Weights of a small GPT-style language model, trained from scratch on English Wikipedia.
Architecture: LayerNorm before each block, biases, tied embeddings.
Training: a variant of SOAP for these matrices, 468M tokens, 7267 steps.
Each number is 500 + 50 x the weight over its row's rms, rounded and kept within 0 to 999. Layers, rows and columns count from 0. Numbers have three digits each. The size before them is the row's rms in percent of the matrix's.

# layer 16 attention key, 384x384, rms 0.165, rows 24-31, columns 64-127
098:512414480486420475550438505510437548529568479535522432503509411482446544540639529465532611577469445514486435523533527568459515513509440567423536522513636478506491484504549564502608353429520524
096:520537513601567491597593516462450508493461507539554609595458472583424525611503452493520485487453489561528523470374455502452515462498455484539524547494486575557475482531485504516523553518554499
094:544475555372466529554534557512402425600449478516440496457431544604524594550478431369492547527461499482514508540516567531546501536418580532548523528466450517469533464390399460493451495482505492
096:477411497643435498418555453516466480525575525587424430444499458528539578453461467414565517515540477670480542485504581501564548429494378611488502467557551501461483499461386478461481415470488549
096:465509468426431480572538439543491542534429542393470421506411561498466545482475591497513522553450501544434503506453469505475503503526480558580617477484510466473490505515465524481497508462519516
099:576578501561457554539533510466567476403446477491463409548526515505405497537493527488505384459510545644557542509506448491474495576462555345416503493484528503528490512445468507413421461513509448
100:618469567487360553493478453492477582535483489464531550527425450532466585482484466512524446443498527455539505527468456550580529521509559532553566495476428530431512486497476517564461483497501425
098:483484537469521515578486526505508520447489422581573421602488521524491502415462504509498469576536517409518412465449470542464591529512544557487507403421469505524534500480495530450626403443448510
# layer 16 attention query, 384x384, rms 0.164, rows 25-31, columns 64-127
094:523502582463504410551536473524547496496486450511500537456485484572505572499513496508485566521408405471638538595440566530510479519585419501502453559598517541521454407436527498493480480486432407
098:568550409419425447546548551562436462469435510487528594466498514502526604495490524372451473458561445420492516524479492457473504610525479514488505526428466501455531491497543509571463507508571506
093:561413512441534569482506467599497482490534557571488481491495515422514487519483535474418568548433411559501443466436459543520503504494467507600472537532595461524570507414497425540615499505435595
094:562430550444488552523564530491544563560465454428518492582503481494515553455528478424582478484488391460497556502485492431518563519490496537476506417387509529491523441463512437437483583496457493
096:408505475480436479556483526437506459405534429508574478429480462490427446439487485489350499503444518542551526521432504487491460548518556516623491567537512546493525574467523475448553554503477431
092:632543464555509566531495466498556534599466548495427470441520513483566514492463422566524522461438524587535462495523375527521501522509509483537487447558426459383425565506432542507464500441505589
100:511511499466474509519520571499547510485598539523548383520512454496488476357429436386546514594551557573487536475483457531538464497469544474514491519491496521443457558491538436475598410535441507
# layer 16 attention value, 384x384, rms 0.216, rows 0-13, columns 64-127
086:568477483511444532591526512497512515516495491515541506474537442433548561464501491454502423545507525474519511415500505592480610429577520477452594615470476542554530465533540535590391578609537453
093:561506430562530557476494501466451495477422410482464555533546528561575519406503553535520452495528489446448488594519587449518455512514542525566469576571579496514492570519510431483477508535533467
084:494440575536523454440517509443501472540450448516561544461474483544572457453532564539473551435491511502557538518518470490528538481533477538517530460434554438413509452475427537482407551525543464
090:542523492546510485507532440499471457560591525518492450507560506541525445491427459507464444535454531418558435566496537436505448457455445524470517593550499420482604461469419383575528480468519485
089:441483547467515464510517456487515539530385493469499460554515493535409507471516486524461594484505547442567523467482614457507597501450457488529552468554419578410506472469455430448573516486475495
085:519463536579518565510457519551480515492532616531474429528347491548531506487553516390590506556450453454521544411425527537461504538516503496506487544550427476419423574572447560375500466483514539
088:517515510493498517536493482499501504578451488504462495484558553478584502395453517455524576576306504552591459489552522452494591487472548484502498533625389449555576515540477562401570598526470509
087:444455465443520538446431431519472490486500571539499501614532580478518490405561513587465464426592575509526494609472514541449488539513506532494469439484508477566460594565510538558548506513465540
081:533413484412472495513613532494493461484485441497554477517533574477463469572572381474571522563459468501475547510489496535505449481493511508485501531431457483440493597511452479463568460491452449
088:535517499525487493554486402580527480453497442523473614575439556461547519571452536498610525476441510495508532454516465486487500552457446485437479466575515445553338579455440474446589556483450517
083:578599605535468370440505526479397552461565474500544576513461500483498505524520526554441496578531510568541454457533494520544543426573457528497517436479430498497396583486551514461497523517491605
087:544486484607450495480472514430511451391529467568527619531447466505528481507481483528492566514540558469544546581522479513508449494514430449438429570524522563450508500488472554427345523593450479
085:583526474567550516411485498478530474517458441566556455646526580604520500500506544533532503512585546603468437419460604498514525485527502544466526509438472442467427496428519446519464476410564494
088:447547478537506497476470447495521467510382430450426522392557517518483402459497470544446500492483553567485457523415540564486456447486530462415500555458501462481455517423517521549633422462551488
# layer 16 attention output (transposed), 384x384, rms 0.2, rows 0-13, columns 64-127
093:476449508490553522427465588508468572387471471475524462469486524480546532535486528580542462602452443492436526599511510513512471486459558553544445513500488521424490481526469487465632537457510581
095:534381614485471390539484433529546497472484459480543435535505424465510551514460485537473589393528550533607504538565493538456490458529513466526472460451400476442555502547469512546648462438578432
086:464629484469492455487416479488465501564497523569533533510452482439434500497465521462488547500494481533484440451545439452513476488449579369538403514537432514520535513513544495488474541432633442
093:402482564470509484510424523526463452393570423518459478524460420484529570556436593475493622562544395561528469464554477488454552554554462374473473510492450570520483555441526518526549548576540465
091:466524555524478506481524454503389493475533514457534444487492525500468622490461510597479561450518506412504443510466565509537555428579544473442485499491567492434452556452483415601427550503451408
092:443564390453504542573543487470519492467435481528500551445549532390464535498516536543382503502514527499489550540454381439495493604456531560500604499514477477484466446514549468474510477521594462
094:555445463519466466504517616483444468465567501521462466510471510465441517580458446475495568522544474454453630466422531564546402525483547543455528484502472500487449470428493437547426485546543463
093:507507507592506437411505476362488586520368402539464443567510533480476423441578552428408548450446524484457481458544509539483486519494534457517589474543480393549533503431445520427416486435418425
088:521512467511506503400441455434443556587501491448411544576436450532511618471508527489564474445571497479502467544475577520525443443470378550532504446509590479479523475481515527595496520505495558
093:564416453456554548451507448528480395520426524457407480499499564535506531506454499570478507503533501433524546497482573627527472464396590603493514471518488507428557544515579441546426536509564442
089:420482404508604454520511516523527421529537469486518476453515541575554435481528564524500397453519484479529576432365494437390496597451481448567511547473536506506472554476539509491470573526573487
091:413550515487545480462586530513489496609553501505550498491534479552506495539458553529473458470509483521548478443444454551532528513493478486547445604420495549590476514466553480583591563413564543
089:512468495453500511513543531491511464426464513493521555423461531467478551417493564538442508444495514554506514555541571513474509565431496467499529415456603541496593570567501492579500532503479444
095:556475504484530491570529453496526592477500413516561468582416460506466559568494451445519482464531417468492505531582520501618559457496438424521460423514591379506579434523505522487499518515426503